Each number is 200 + 30 x the weight over the matrix's rms, rounded and kept within 0 to 999. Layers, rows and columns count from 0.

# layer 4 MLP gate, 768x192, rms 0.0777, rows 645-657, columns 0-191
197,209,188,205,162,206,223,215,214,217,225,212,210,215,182,227,161,205,223,143,215,195,197,195,216,181,180,267,202,171,201,228,225,176,208,213,119,167,183,197,177,162,147,153,214,181,248,208,240,250,250,184,240,199,204,212,243,238,199,208,194,173,203,193,236,213,216,174,222,201,192,166,209,181,241,206,194,262,119,132,212,170,171,206,232,206,210,205,170,215,162,187,169,172,206,189,194,207,222,221,241,206,185,220,250,268,216,197,147,211,194,199,174,236,244,257,266,223,183,225,113,179,208,204,196,223,205,200,204,175,254,175,164,269,203,160,174,157,194,197,222,204,122,192,162,256,151,207,179,177,242,197,236,236,212,171,177,171,193,176,201,138,159,188,255,262,198,177,202,191,209,227,181,216,227,228,205,226,232,237,192,181,178,199,129,152,227,267,242,200,206,146
209,219,178,218,191,213,174,147,246,252,253,192,207,191,234,180,246,203,186,185,264,162,176,152,217,165,181,236,212,192,167,218,188,182,177,211,200,192,226,171,247,228,181,197,185,174,188,200,182,189,158,215,235,167,228,231,208,195,169,178,157,200,241,186,251,178,214,177,185,176,206,201,200,214,293,192,175,216,193,199,292,156,214,187,246,212,209,172,154,129,169,189,215,236,170,202,194,191,150,204,155,228,221,212,230,203,206,264,205,206,184,207,195,194,191,197,204,210,170,150,170,175,202,293,233,211,195,210,241,149,215,211,252,175,194,171,160,250,219,171,233,212,137,163,199,198,195,266,190,195,186,202,194,221,242,209,243,219,177,179,236,237,181,181,161,224,221,200,188,207,233,222,197,217,267,170,214,218,189,239,241,205,210,210,173,179,188,194,214,218,216,147
212,227,157,191,214,230,165,251,201,177,183,204,222,196,229,162,194,190,184,188,228,181,198,224,228,171,172,215,239,202,214,186,290,202,173,167,139,192,197,194,183,238,201,255,197,212,206,270,159,212,195,185,213,184,191,194,188,229,161,205,176,213,226,132,291,176,207,189,174,252,211,194,164,223,166,256,162,221,184,176,226,191,180,159,205,152,207,191,143,185,220,207,195,219,206,194,178,222,234,205,193,215,179,236,188,201,193,185,182,192,251,169,197,192,191,204,134,216,231,211,198,257,208,236,164,225,207,195,196,199,158,183,155,169,196,230,222,174,185,230,200,175,165,159,255,214,169,195,198,216,210,285,217,228,230,195,216,180,197,183,215,222,206,202,243,226,210,220,200,196,217,199,163,222,189,181,232,202,216,217,172,226,185,231,190,274,151,246,144,210,150,182
236,270,184,224,206,222,166,237,213,189,192,132,189,233,194,264,157,207,214,266,198,209,224,124,149,206,223,146,189,234,191,169,181,213,205,197,206,170,210,140,229,267,205,204,219,159,212,181,160,165,213,244,191,167,218,179,240,201,212,233,228,185,194,188,235,248,185,166,178,170,265,204,212,223,249,235,194,168,132,176,230,234,217,235,229,185,204,200,211,225,202,192,219,206,200,241,259,182,139,178,145,203,217,170,227,201,206,171,232,177,182,152,185,206,211,254,199,194,213,150,177,178,143,264,219,244,212,204,244,207,168,215,270,204,212,183,191,202,190,180,225,171,176,174,182,159,233,197,187,236,187,213,208,240,248,198,160,160,183,247,217,192,254,206,236,227,153,227,204,135,208,273,194,188,207,215,177,173,169,202,190,184,221,213,200,164,160,210,227,191,192,161
275,196,279,248,189,225,151,203,189,133,255,187,196,195,188,230,238,205,215,172,180,172,124,218,274,185,223,211,244,206,207,235,224,187,199,212,200,194,218,179,213,229,178,183,206,221,196,194,209,186,200,186,188,188,231,209,204,222,189,237,248,207,161,233,176,201,270,201,179,233,189,181,192,206,197,242,196,200,207,233,240,219,197,145,264,202,173,207,135,211,193,203,185,205,260,148,250,201,148,245,184,163,236,242,185,210,195,196,153,184,196,206,217,178,232,230,218,179,191,262,160,212,188,214,215,196,187,193,162,217,235,213,202,210,182,183,209,234,168,245,186,171,120,191,205,239,174,230,211,215,200,218,188,207,215,233,206,182,208,221,186,123,164,179,191,188,162,234,184,209,242,208,158,238,162,191,221,163,196,150,180,197,178,176,179,163,171,197,224,253,186,178
185,182,241,196,203,152,183,198,235,224,227,213,185,197,283,230,228,165,191,203,218,214,156,239,172,165,201,221,181,178,194,161,205,179,176,206,180,228,187,240,175,203,221,190,189,160,178,195,190,203,176,228,182,158,204,223,246,204,173,152,205,202,199,198,238,252,160,219,201,126,167,163,224,207,188,179,179,197,165,219,193,208,173,175,212,200,202,203,188,253,174,196,247,197,174,169,185,201,184,258,175,170,234,187,208,174,227,187,224,196,185,222,254,196,156,142,169,191,204,242,215,189,214,244,256,166,200,171,194,150,199,192,222,181,269,204,231,202,206,138,191,240,212,235,248,236,154,173,202,180,251,202,163,172,206,197,228,149,178,171,186,208,211,184,100,222,209,160,186,239,185,224,233,228,220,198,276,226,208,226,212,204,201,204,170,217,196,233,183,231,196,216
229,219,183,213,213,125,116,187,216,187,196,205,225,238,225,253,134,206,223,218,236,168,197,223,190,187,220,176,207,221,222,259,224,200,165,178,238,135,164,157,195,191,227,229,210,196,192,244,163,214,270,274,241,158,193,212,251,223,195,180,262,198,157,177,237,192,185,190,242,120,192,178,195,178,258,231,175,171,207,196,226,206,173,168,143,173,240,177,166,159,243,192,214,210,227,214,215,186,198,246,163,209,205,172,214,204,233,170,210,147,219,191,204,172,255,240,188,196,109,199,181,207,208,182,187,198,176,204,193,177,230,182,178,212,282,173,204,205,208,195,154,218,174,237,234,216,225,180,184,258,201,231,198,215,221,203,167,133,163,191,218,186,152,174,173,213,187,176,221,163,242,178,167,199,193,228,191,175,234,164,162,214,204,156,207,184,183,206,192,207,179,200
223,189,211,178,239,209,186,208,158,227,183,171,248,159,185,152,226,232,208,193,231,188,225,157,169,207,203,185,196,163,238,214,152,199,158,262,195,185,250,153,194,187,173,205,224,232,231,215,192,203,169,204,163,195,213,182,198,148,164,201,194,163,210,278,162,182,223,205,196,188,236,203,228,224,185,174,182,203,153,186,201,210,190,220,185,230,226,220,221,205,235,217,226,216,247,182,147,199,196,142,258,209,231,192,231,213,201,215,212,228,192,141,213,255,197,214,182,187,203,178,231,178,166,208,247,196,237,237,207,192,231,174,194,206,174,189,160,181,227,218,154,211,218,182,144,205,191,175,204,205,237,210,215,218,201,240,205,168,212,162,264,219,195,218,242,167,211,188,218,153,233,234,221,191,197,209,221,173,166,172,208,212,166,179,185,206,222,159,208,238,215,211
170,207,218,215,209,232,195,221,208,193,189,200,208,205,207,164,243,142,175,186,219,193,200,175,170,201,202,228,156,235,239,246,167,194,224,221,221,233,235,214,212,211,180,123,154,195,244,193,159,128,193,261,238,172,204,156,187,191,198,232,260,238,225,162,213,226,176,203,174,210,278,224,258,203,178,227,222,205,210,207,230,171,200,181,169,222,224,189,184,180,181,194,263,180,242,196,249,190,158,228,157,202,150,195,172,228,149,209,190,258,223,176,210,182,170,195,262,223,207,197,211,235,226,253,235,202,210,239,191,172,201,185,254,166,178,154,130,206,171,268,258,176,178,195,202,222,168,156,218,178,188,220,236,258,188,206,205,146,142,200,190,198,182,231,183,222,229,188,218,178,201,195,235,185,193,228,230,223,164,218,239,181,203,173,155,268,186,237,187,214,162,196
190,145,189,241,206,151,209,222,254,122,224,214,209,249,205,242,148,242,238,208,182,212,198,213,227,216,182,168,181,232,202,202,157,209,200,263,218,236,189,148,198,218,197,234,206,204,203,169,145,209,176,168,280,174,127,236,223,235,192,157,173,224,201,228,252,195,257,209,215,155,199,169,168,229,252,271,228,220,218,212,177,204,176,261,194,180,158,152,202,201,244,219,210,295,181,228,155,180,232,248,222,202,199,208,241,211,172,182,232,184,150,147,235,220,225,225,225,271,193,208,159,188,201,196,183,198,228,153,210,192,242,144,197,218,226,187,214,197,192,166,148,172,161,168,189,212,187,178,210,160,156,199,200,222,210,241,226,228,197,209,207,196,249,203,197,232,171,165,189,233,188,197,188,178,254,191,147,180,168,197,175,218,192,166,241,195,249,181,235,244,195,195
156,193,198,164,221,156,184,171,232,200,256,225,222,167,195,225,213,187,166,243,181,217,157,146,160,164,191,225,187,245,208,176,189,175,142,200,211,146,214,196,216,181,130,216,237,248,285,265,156,179,245,255,182,199,192,197,225,200,185,218,224,269,193,216,210,205,199,194,183,173,177,203,186,251,157,169,129,194,228,280,177,164,239,214,225,201,208,179,268,201,238,193,151,192,221,212,190,179,182,212,204,159,195,229,194,176,174,197,195,215,178,162,206,169,173,241,169,187,219,239,176,215,196,192,160,200,171,173,235,213,224,209,167,154,196,194,148,197,187,200,179,185,227,181,211,164,227,184,153,203,141,220,208,196,235,225,250,173,235,233,205,203,171,214,233,132,209,179,141,214,216,192,241,197,206,176,238,245,246,184,199,150,239,171,217,209,224,213,222,244,223,222
229,249,199,245,259,209,179,253,208,181,185,205,169,192,242,191,255,189,155,231,195,199,219,194,214,197,195,208,183,175,194,206,232,193,200,181,209,213,218,232,201,226,173,224,190,233,215,211,242,224,187,177,211,189,213,210,199,249,142,152,185,207,210,183,206,168,209,198,229,157,202,222,162,192,189,233,170,202,180,244,240,160,229,195,161,174,172,200,230,170,186,180,200,199,194,148,201,155,212,181,207,182,255,203,216,204,158,189,156,226,220,142,207,248,152,225,234,236,182,227,246,259,219,143,207,223,204,252,242,222,189,218,190,191,259,188,174,201,169,228,176,205,203,181,194,172,162,214,245,193,198,253,279,184,232,233,246,194,183,179,189,163,191,168,186,206,217,203,231,155,184,203,202,167,159,131,206,216,229,138,165,179,178,178,199,246,216,188,223,156,235,157
201,185,189,225,217,140,201,164,202,200,208,205,200,185,195,144,183,207,178,199,244,161,217,207,180,255,174,222,180,224,202,188,255,194,153,195,144,215,216,219,220,205,220,232,207,201,219,225,153,248,225,209,196,170,215,235,258,183,175,170,228,230,183,267,204,199,149,177,217,178,237,290,218,203,206,230,242,199,189,176,182,179,178,156,197,201,190,245,155,237,190,214,157,221,190,247,166,158,220,216,178,145,151,194,196,236,208,202,175,213,202,134,266,189,244,190,238,183,137,164,180,215,193,167,198,232,182,159,178,147,183,212,175,258,146,205,220,240,229,153,166,215,187,259,179,181,232,215,148,200,236,177,246,216,240,175,186,201,226,181,202,220,184,247,228,152,243,246,209,189,192,210,173,176,238,183,202,184,188,228,219,188,140,168,173,225,173,245,209,230,223,174
# layer 4 MLP up, 768x192, rms 0.0709, rows 645-656, columns 0-191
174,224,186,235,196,202,217,219,179,199,131,198,154,165,250,186,156,137,158,223,193,227,208,194,232,235,192,166,247,160,198,200,170,242,173,182,165,185,187,197,203,250,249,258,152,186,158,161,168,186,212,282,205,218,158,188,188,219,192,197,212,263,177,174,206,187,161,224,167,243,253,232,227,168,156,225,191,191,162,158,182,206,167,247,233,240,190,229,183,231,175,157,208,197,181,157,198,237,260,239,215,201,187,185,201,193,196,150,203,190,192,229,188,189,209,231,179,191,177,239,249,249,197,116,172,226,166,267,167,218,199,198,259,181,244,204,243,215,211,168,207,227,178,219,179,212,184,189,220,240,202,205,225,152,171,175,173,142,154,224,233,174,182,210,161,240,205,181,191,176,198,235,194,211,226,202,220,211,171,197,92,230,185,141,229,219,166,208,195,227,220,186
223,158,215,182,172,212,161,238,207,185,213,229,188,186,206,239,218,174,205,196,226,137,194,188,203,185,228,212,225,229,243,188,185,203,205,175,216,209,225,165,191,258,207,223,228,191,230,229,201,183,219,186,219,198,207,229,239,208,201,282,207,192,200,206,193,226,186,203,173,186,176,226,197,163,228,184,176,210,211,219,186,221,209,228,233,216,270,120,220,227,177,185,209,238,202,213,193,216,203,251,128,213,220,208,181,217,212,196,190,160,243,201,191,224,200,251,236,196,138,155,217,194,180,189,197,205,166,199,157,240,161,154,266,126,231,202,150,173,240,187,184,208,199,200,201,263,238,195,273,158,232,214,177,184,224,161,203,142,244,183,249,175,206,181,196,228,236,140,202,200,180,184,254,201,244,213,195,195,187,209,202,202,223,254,197,94,242,239,182,179,203,168
261,167,175,195,271,238,252,237,203,159,198,222,180,207,195,204,204,218,173,237,193,245,183,227,213,232,233,180,158,247,213,242,214,164,197,172,197,215,246,236,133,193,196,167,188,157,169,217,183,231,180,228,244,239,208,204,156,240,149,189,254,215,190,239,200,153,180,201,175,237,135,181,165,203,162,202,199,171,233,186,233,166,188,200,204,208,220,181,173,228,212,229,164,190,179,205,197,224,191,239,253,181,193,246,236,212,201,207,173,226,229,171,148,214,169,166,174,204,184,281,196,186,230,210,198,167,199,211,219,200,230,182,165,203,198,205,207,230,190,222,192,211,181,235,211,292,211,171,204,187,182,229,179,282,250,215,185,197,209,212,265,223,200,211,213,201,178,167,265,186,193,174,156,168,193,211,216,192,242,184,211,143,231,196,253,189,171,207,190,241,185,190
172,192,159,213,269,192,245,201,204,172,218,137,245,211,189,151,225,193,238,152,193,211,187,223,203,195,170,170,289,271,188,226,243,297,172,212,162,240,233,166,192,234,206,202,200,148,182,203,208,206,220,180,230,183,229,181,245,183,159,220,187,228,214,238,193,208,223,238,205,174,209,177,194,204,208,211,152,221,174,179,217,193,211,236,225,260,199,180,204,213,193,150,174,196,205,193,206,174,182,205,240,164,219,244,198,169,158,206,245,165,233,171,169,193,274,216,197,126,205,206,200,154,196,176,229,192,244,183,180,208,227,205,161,221,188,249,242,195,212,203,191,245,211,266,171,165,165,194,173,254,194,164,207,218,169,172,194,219,190,255,216,144,170,190,196,196,146,249,229,183,234,169,216,201,199,211,202,232,224,212,185,135,211,249,200,246,181,175,217,203,174,178
171,211,185,233,228,176,182,233,197,205,134,210,181,145,203,193,201,188,193,196,208,179,222,242,191,216,202,178,185,238,178,140,171,189,179,270,181,194,186,173,265,179,244,192,176,274,212,189,152,172,194,196,210,206,209,191,194,219,182,182,207,200,177,112,216,238,220,180,155,164,231,173,204,169,190,251,181,210,201,214,224,178,168,231,237,213,210,209,214,155,229,209,218,223,237,220,197,189,172,232,205,218,151,200,187,212,160,198,186,182,221,175,219,192,231,238,175,218,245,198,212,209,168,143,167,211,210,174,155,191,175,209,187,187,255,242,206,212,232,175,263,178,195,171,220,188,207,248,199,224,211,214,231,228,240,161,182,195,186,169,165,196,176,212,227,195,168,213,203,159,205,195,235,184,222,277,170,237,229,258,170,214,208,164,171,245,174,205,184,145,166,185
185,254,202,249,201,226,194,215,228,200,194,174,204,209,213,218,175,222,174,179,180,177,226,208,240,230,213,152,183,168,174,190,125,175,131,175,192,215,204,231,182,257,214,205,207,254,207,199,202,185,173,183,283,185,158,150,203,165,226,176,234,206,187,208,167,205,255,211,170,253,155,248,239,177,215,180,207,153,212,215,169,168,213,249,193,171,226,216,190,214,208,193,208,226,165,216,226,213,209,199,240,194,234,165,178,234,176,216,164,144,224,229,177,170,220,213,268,217,244,207,214,215,223,175,205,192,206,177,161,165,193,197,178,235,200,159,195,210,240,187,223,223,169,166,201,186,215,193,238,127,205,192,202,192,148,207,244,222,184,172,137,208,148,163,189,238,238,191,183,192,217,173,168,219,182,203,223,197,237,229,186,210,198,214,194,150,246,162,230,184,256,151
158,161,195,180,116,148,164,184,150,202,185,208,224,189,247,216,210,199,202,203,244,203,260,232,195,229,228,242,149,219,203,211,229,191,197,235,189,190,218,221,162,173,248,276,187,186,197,228,154,229,208,210,181,209,156,187,188,158,169,185,173,217,223,206,155,245,174,162,203,184,176,208,192,198,198,219,259,140,122,225,155,207,207,154,174,145,206,225,212,255,289,199,208,183,179,208,190,185,214,253,216,222,216,200,181,204,191,156,208,174,220,232,202,211,180,220,210,211,165,172,214,203,145,206,217,207,238,187,165,222,226,240,197,169,189,180,236,182,175,208,188,249,197,195,251,197,203,233,221,185,205,244,193,216,202,200,170,232,230,224,224,190,182,146,207,159,217,206,256,178,178,136,231,190,181,211,190,165,216,187,212,205,238,159,185,225,251,229,234,208,228,223
181,211,218,231,203,209,197,190,228,212,236,148,146,175,143,158,205,165,232,242,180,201,197,163,186,250,201,185,182,249,207,206,168,258,173,208,261,163,147,200,162,236,145,186,244,193,185,216,213,174,164,208,150,235,205,154,234,179,198,223,258,155,217,209,178,178,160,147,193,231,197,232,225,250,236,201,154,218,202,229,196,230,195,173,195,173,199,176,237,221,229,247,190,156,176,268,182,204,194,198,235,253,228,191,211,208,208,185,181,188,184,211,202,188,183,190,194,179,203,165,257,207,240,263,219,182,229,161,210,191,179,183,185,188,186,223,206,167,161,171,209,174,167,183,209,173,214,201,208,191,178,191,194,210,177,237,219,196,170,177,222,161,228,218,181,197,149,190,185,247,181,186,187,197,222,226,181,160,135,228,214,194,240,193,219,190,215,218,173,223,199,215
249,168,181,212,167,202,212,167,221,192,198,215,231,240,215,199,103,180,235,192,238,172,219,184,199,176,195,219,181,185,225,211,177,196,156,204,229,216,212,209,229,228,207,182,165,199,202,242,226,197,214,184,216,203,184,213,229,265,201,179,145,184,188,198,217,235,171,189,130,215,217,216,201,201,201,224,210,188,149,194,245,218,188,151,211,234,238,174,213,166,219,277,234,201,249,209,217,180,200,220,216,257,210,209,155,295,157,191,191,224,189,130,226,207,188,189,214,225,209,189,213,217,188,173,237,194,180,204,185,182,173,251,233,154,236,180,198,213,235,223,203,182,178,188,119,145,146,201,221,202,200,237,191,247,174,181,236,155,164,235,202,220,182,251,177,194,179,160,156,189,201,246,219,239,181,196,209,229,210,181,224,241,193,180,177,225,213,174,215,194,153,189
207,166,227,151,141,159,243,224,170,220,186,192,220,186,229,205,236,191,138,265,182,190,192,240,157,182,212,216,191,186,201,197,159,206,250,171,206,158,232,247,159,214,210,159,185,207,208,171,219,170,207,173,184,174,227,162,203,178,232,169,156,247,191,189,173,258,179,179,191,226,206,189,278,213,253,186,195,161,170,178,205,165,231,196,202,224,187,212,209,227,255,141,160,184,169,209,228,207,145,187,176,252,202,222,188,187,220,201,196,181,183,228,202,231,229,235,201,216,194,184,164,204,210,220,211,181,226,228,248,200,231,191,202,217,215,186,171,221,223,165,174,178,207,197,216,176,163,186,192,201,143,199,240,225,199,172,108,175,179,247,136,211,220,253,180,213,190,189,187,199,177,190,162,247,238,201,199,223,271,200,221,247,177,260,257,255,217,222,196,194,140,226
227,206,225,172,186,210,216,163,264,238,181,203,220,206,191,193,215,194,176,195,190,167,194,195,185,263,171,206,164,190,230,232,244,193,186,198,203,242,224,203,243,163,226,225,188,203,173,229,230,184,204,234,219,155,270,183,185,190,205,180,208,186,214,191,231,213,190,221,232,271,187,189,177,227,183,232,214,191,191,202,198,211,231,170,181,183,280,201,173,174,157,294,206,157,197,219,220,194,182,210,233,193,214,224,180,183,210,178,219,158,241,249,186,186,190,184,229,250,175,174,202,201,209,175,166,217,200,185,242,161,224,164,245,222,222,185,193,179,213,242,239,201,175,183,213,192,197,213,188,217,217,141,205,142,154,196,140,148,223,218,267,212,242,210,221,218,189,195,217,148,166,195,177,212,157,219,235,164,185,214,206,152,187,160,162,233,174,177,173,156,220,171
217,207,212,203,229,243,211,193,213,198,212,223,204,199,201,210,183,234,245,181,201,222,198,196,265,244,261,240,255,217,231,213,223,218,217,188,233,192,202,150,176,208,243,225,199,207,186,201,208,208,240,223,199,233,134,185,257,199,226,213,241,219,244,159,180,143,213,203,218,221,180,209,220,206,167,228,188,230,203,171,187,191,201,245,240,203,173,151,169,191,227,221,154,168,206,230,237,191,220,201,238,168,236,131,203,226,222,195,214,169,194,184,271,205,161,243,223,223,198,215,211,144,208,182,216,211,230,155,197,182,215,184,202,173,184,225,190,213,195,175,200,212,234,198,268,252,174,132,196,245,206,155,213,252,260,196,172,199,258,257,200,185,188,251,146,212,215,183,202,203,195,194,207,160,220,211,157,183,268,148,210,186,216,179,199,199,242,197,177,159,186,251
# layer 4 MLP down (transposed), 768x192, rms 0.0685, rows 645-656, columns 0-191
266,214,203,195,197,216,223,204,218,244,196,222,221,228,171,197,197,211,225,209,230,178,189,214,173,161,170,213,205,250,232,182,234,197,213,261,214,154,202,214,190,189,164,167,255,186,202,200,246,219,220,158,195,135,234,189,158,221,193,220,215,180,168,163,218,154,168,228,191,156,185,128,180,186,170,190,188,224,207,144,177,178,158,214,208,150,218,219,199,221,207,195,165,204,190,214,172,160,208,261,238,195,152,229,220,191,157,221,186,219,225,199,199,199,255,252,195,202,207,182,137,177,224,166,269,169,192,221,189,223,210,202,178,213,182,165,143,219,207,201,210,176,218,205,234,255,207,200,170,225,227,163,155,215,218,201,203,185,212,144,210,181,179,192,164,157,228,231,234,218,176,212,210,255,207,187,227,271,197,186,232,231,195,222,124,127,211,154,266,148,227,214
195,185,255,212,256,197,176,221,215,181,214,197,239,199,137,222,213,159,187,186,202,167,200,205,125,267,236,194,157,198,254,214,184,203,148,208,152,149,128,183,183,210,152,221,193,172,167,186,227,173,197,190,172,219,231,220,231,276,246,270,217,187,225,231,199,178,223,237,182,218,204,158,196,177,181,157,209,237,200,247,163,195,223,255,175,215,212,183,228,219,191,196,174,248,190,214,192,131,200,189,207,246,168,263,209,216,208,232,164,216,208,188,240,231,175,227,233,187,172,189,227,178,210,166,172,198,164,226,155,242,201,161,204,140,161,211,216,209,242,182,218,203,202,172,188,253,186,195,242,204,199,167,234,181,175,183,173,171,166,223,198,202,203,184,221,139,214,192,221,67,224,201,184,200,174,206,193,204,177,211,199,205,206,209,216,170,199,225,218,128,201,219
243,243,209,202,210,236,256,234,189,216,250,170,146,178,231,193,206,184,207,213,150,176,191,225,215,162,173,213,226,260,140,236,198,242,196,179,157,227,212,217,169,187,206,186,184,203,163,193,170,249,171,192,199,243,225,175,207,246,153,232,164,217,205,252,231,211,169,191,161,241,211,207,163,129,209,179,173,186,202,199,215,204,231,257,175,191,179,212,181,173,209,197,157,186,230,216,181,203,178,217,137,180,202,160,202,254,225,158,201,227,184,241,215,223,275,202,175,196,214,188,228,181,213,187,186,204,239,222,212,197,162,240,165,199,209,234,227,206,187,200,188,208,204,239,189,254,222,216,191,149,180,171,257,198,250,241,166,135,181,153,224,201,204,213,194,159,180,156,209,171,169,242,188,243,202,203,219,190,214,179,229,140,195,221,239,157,182,293,219,176,170,164
209,206,218,203,179,181,205,178,144,124,232,184,180,153,263,200,223,230,194,179,171,201,180,224,220,210,211,236,165,177,179,247,149,147,214,166,224,252,192,202,226,209,212,231,189,197,175,185,184,176,203,183,185,108,222,209,227,194,164,207,264,176,194,226,217,192,263,151,232,232,154,202,194,209,171,157,177,208,224,214,274,192,233,220,175,219,173,165,223,208,197,188,188,248,195,160,194,214,166,211,151,192,183,220,201,205,196,201,203,171,178,171,200,102,208,163,197,202,164,237,200,187,208,210,214,208,152,223,176,217,220,260,249,166,198,141,184,239,174,188,177,239,183,205,159,160,205,186,187,217,212,196,168,204,147,219,227,132,206,141,208,218,213,171,192,241,209,225,153,205,226,151,223,229,152,207,195,169,207,174,120,242,176,172,168,229,206,155,171,210,186,243
168,180,184,213,176,176,207,163,242,151,160,184,217,216,198,199,248,170,187,171,204,230,245,198,155,163,245,236,173,230,149,180,222,225,246,222,213,212,242,193,259,188,174,178,153,187,216,172,215,209,231,210,189,175,249,196,213,178,205,171,212,176,195,229,193,180,130,213,173,202,210,178,222,176,207,191,183,155,162,188,192,183,193,221,208,157,222,225,235,221,184,167,139,227,229,218,183,216,202,223,177,225,195,190,165,196,195,226,203,189,205,167,214,241,198,182,194,197,178,223,178,200,172,233,208,124,164,225,238,168,209,157,213,224,231,159,185,186,220,215,131,217,169,238,201,262,243,209,211,170,159,219,246,165,191,183,185,246,217,208,156,215,177,238,182,199,202,209,206,130,207,226,145,174,179,234,219,244,210,209,189,194,214,204,200,157,208,197,245,123,218,223
250,185,126,213,179,188,186,202,192,149,221,157,222,177,214,268,200,171,165,194,195,187,221,202,143,191,227,199,207,198,161,206,166,204,213,164,200,261,236,155,256,220,247,187,259,195,187,231,164,248,204,211,177,185,221,171,199,225,159,219,195,248,165,217,192,140,202,205,188,230,202,218,173,178,222,233,239,201,215,238,212,197,166,178,194,165,189,153,255,230,225,213,180,268,173,195,228,177,189,233,189,167,168,213,192,247,176,176,237,207,260,209,163,243,181,200,208,170,171,225,247,191,155,170,185,204,212,208,173,220,207,223,201,190,202,180,204,211,213,237,198,221,196,186,202,212,197,128,201,196,226,154,220,129,217,178,181,218,220,222,171,199,134,215,206,243,167,245,237,216,236,171,129,213,194,213,172,187,162,203,161,173,202,188,217,180,209,229,186,244,230,180
199,199,235,158,192,222,229,206,249,275,221,193,170,216,207,270,175,220,161,232,198,243,231,199,188,193,201,243,197,198,194,222,235,184,192,169,198,174,168,223,234,157,214,270,171,242,166,209,218,206,230,236,231,216,157,230,165,197,167,196,173,179,162,198,175,196,240,165,234,186,164,218,232,181,208,178,177,196,192,238,201,147,196,156,206,190,245,215,196,148,220,228,252,204,243,215,191,187,196,220,224,240,128,163,187,172,187,219,204,161,206,168,151,242,172,188,220,260,160,194,212,202,177,240,226,182,221,224,221,156,218,181,175,170,177,261,208,211,160,201,162,173,224,188,217,175,206,237,262,263,197,194,196,222,217,192,157,215,167,237,222,194,201,178,208,160,149,189,210,172,177,181,176,177,160,211,169,226,186,200,234,199,185,185,222,221,232,212,216,174,167,225
241,179,203,203,186,186,169,202,185,167,255,217,142,209,187,231,218,150,194,183,252,233,221,194,213,254,196,263,199,177,226,202,184,201,196,206,175,161,227,191,163,218,217,152,222,200,219,192,225,201,178,195,179,157,171,201,236,210,203,251,167,194,191,185,188,204,215,158,187,240,194,159,265,182,165,173,241,200,171,179,183,181,200,195,180,227,170,213,205,198,203,168,198,193,187,203,238,168,199,233,241,174,145,191,176,264,173,166,209,233,193,183,231,241,210,232,183,208,214,144,203,175,187,209,199,194,244,220,229,193,205,174,214,200,194,195,188,257,194,180,235,202,200,204,187,201,199,166,195,209,274,240,188,219,243,177,198,243,227,197,185,195,175,198,260,231,242,182,167,177,212,185,201,222,179,155,195,140,207,281,220,174,243,187,140,176,210,260,179,211,217,219
206,206,265,201,215,163,157,219,197,182,217,169,227,190,225,181,208,137,157,171,214,229,198,246,236,217,181,165,180,222,216,164,168,193,258,224,243,227,224,226,240,207,127,169,162,240,151,232,179,144,199,213,192,188,176,189,191,204,188,174,253,200,184,199,163,218,220,209,268,210,227,207,171,149,170,160,235,188,199,224,175,255,220,187,165,132,241,202,224,160,194,164,215,191,213,214,204,211,178,164,225,194,185,187,199,190,219,230,207,197,171,227,218,213,238,200,161,174,212,173,206,209,151,229,164,184,201,214,246,219,172,189,188,206,151,207,211,233,189,213,222,175,168,195,184,264,230,212,220,192,174,213,185,204,203,270,190,173,222,193,194,169,172,198,192,188,204,250,241,172,112,151,194,193,174,187,264,172,178,209,199,215,239,172,155,175,148,227,211,207,137,185
211,170,163,184,189,185,207,211,163,233,182,195,207,200,276,201,253,234,175,185,218,201,184,193,152,133,231,207,204,194,209,256,251,160,224,173,128,185,197,159,185,149,196,129,151,228,274,233,171,191,150,248,221,114,221,205,171,177,148,236,202,163,188,189,246,217,157,147,197,198,229,210,179,196,160,227,184,192,175,186,208,175,156,215,191,151,210,240,188,215,209,162,149,228,182,170,200,214,182,246,200,183,176,230,192,159,205,156,198,183,178,204,195,152,145,192,222,213,238,234,155,235,207,148,177,146,175,167,213,155,228,214,234,218,193,223,197,244,210,221,230,201,163,197,192,215,210,209,248,164,165,247,195,219,254,183,256,181,213,228,165,172,167,205,181,189,210,168,187,166,150,135,207,205,181,196,225,233,236,201,188,220,194,193,217,173,182,177,206,178,201,166
213,167,189,265,195,184,184,197,282,109,222,259,171,183,209,237,198,218,236,194,194,223,228,194,134,189,188,154,238,201,148,247,160,262,176,240,201,212,167,202,181,208,190,192,166,205,259,183,220,222,219,198,180,179,194,206,170,191,222,231,274,252,192,212,206,238,183,185,164,164,164,239,204,222,146,225,209,187,205,288,187,136,249,255,184,228,208,208,213,238,212,181,166,181,238,201,203,199,204,231,238,231,184,166,223,214,213,252,165,239,194,176,198,160,248,213,204,183,222,166,174,188,143,226,197,154,202,234,179,292,178,197,253,227,218,229,164,190,223,236,207,223,198,205,247,197,185,200,210,201,181,185,168,188,227,172,194,191,201,221,180,196,195,177,198,181,181,184,159,234,112,213,213,207,200,193,231,191,210,193,219,186,193,220,190,181,221,205,211,211,213,215
231,224,137,236,198,220,169,196,218,201,219,223,223,212,211,178,186,209,181,187,221,196,172,193,237,212,198,201,211,187,241,158,198,197,204,188,204,186,213,224,203,255,190,153,237,218,218,179,223,238,128,220,167,175,208,178,158,236,213,172,175,147,223,212,250,200,125,203,173,156,232,205,243,207,233,259,210,198,188,221,184,178,194,210,226,225,210,202,238,217,194,182,186,195,170,177,220,215,209,231,230,213,225,185,163,196,158,201,193,219,188,241,189,177,263,255,177,215,220,233,144,225,253,168,190,226,176,227,151,214,235,205,248,275,248,215,198,220,206,207,183,222,195,217,236,161,248,241,186,194,196,182,181,180,198,228,142,170,144,209,136,218,198,182,193,125,234,167,252,229,189,183,260,179,199,206,221,196,189,245,220,188,199,155,186,217,183,184,223,155,187,219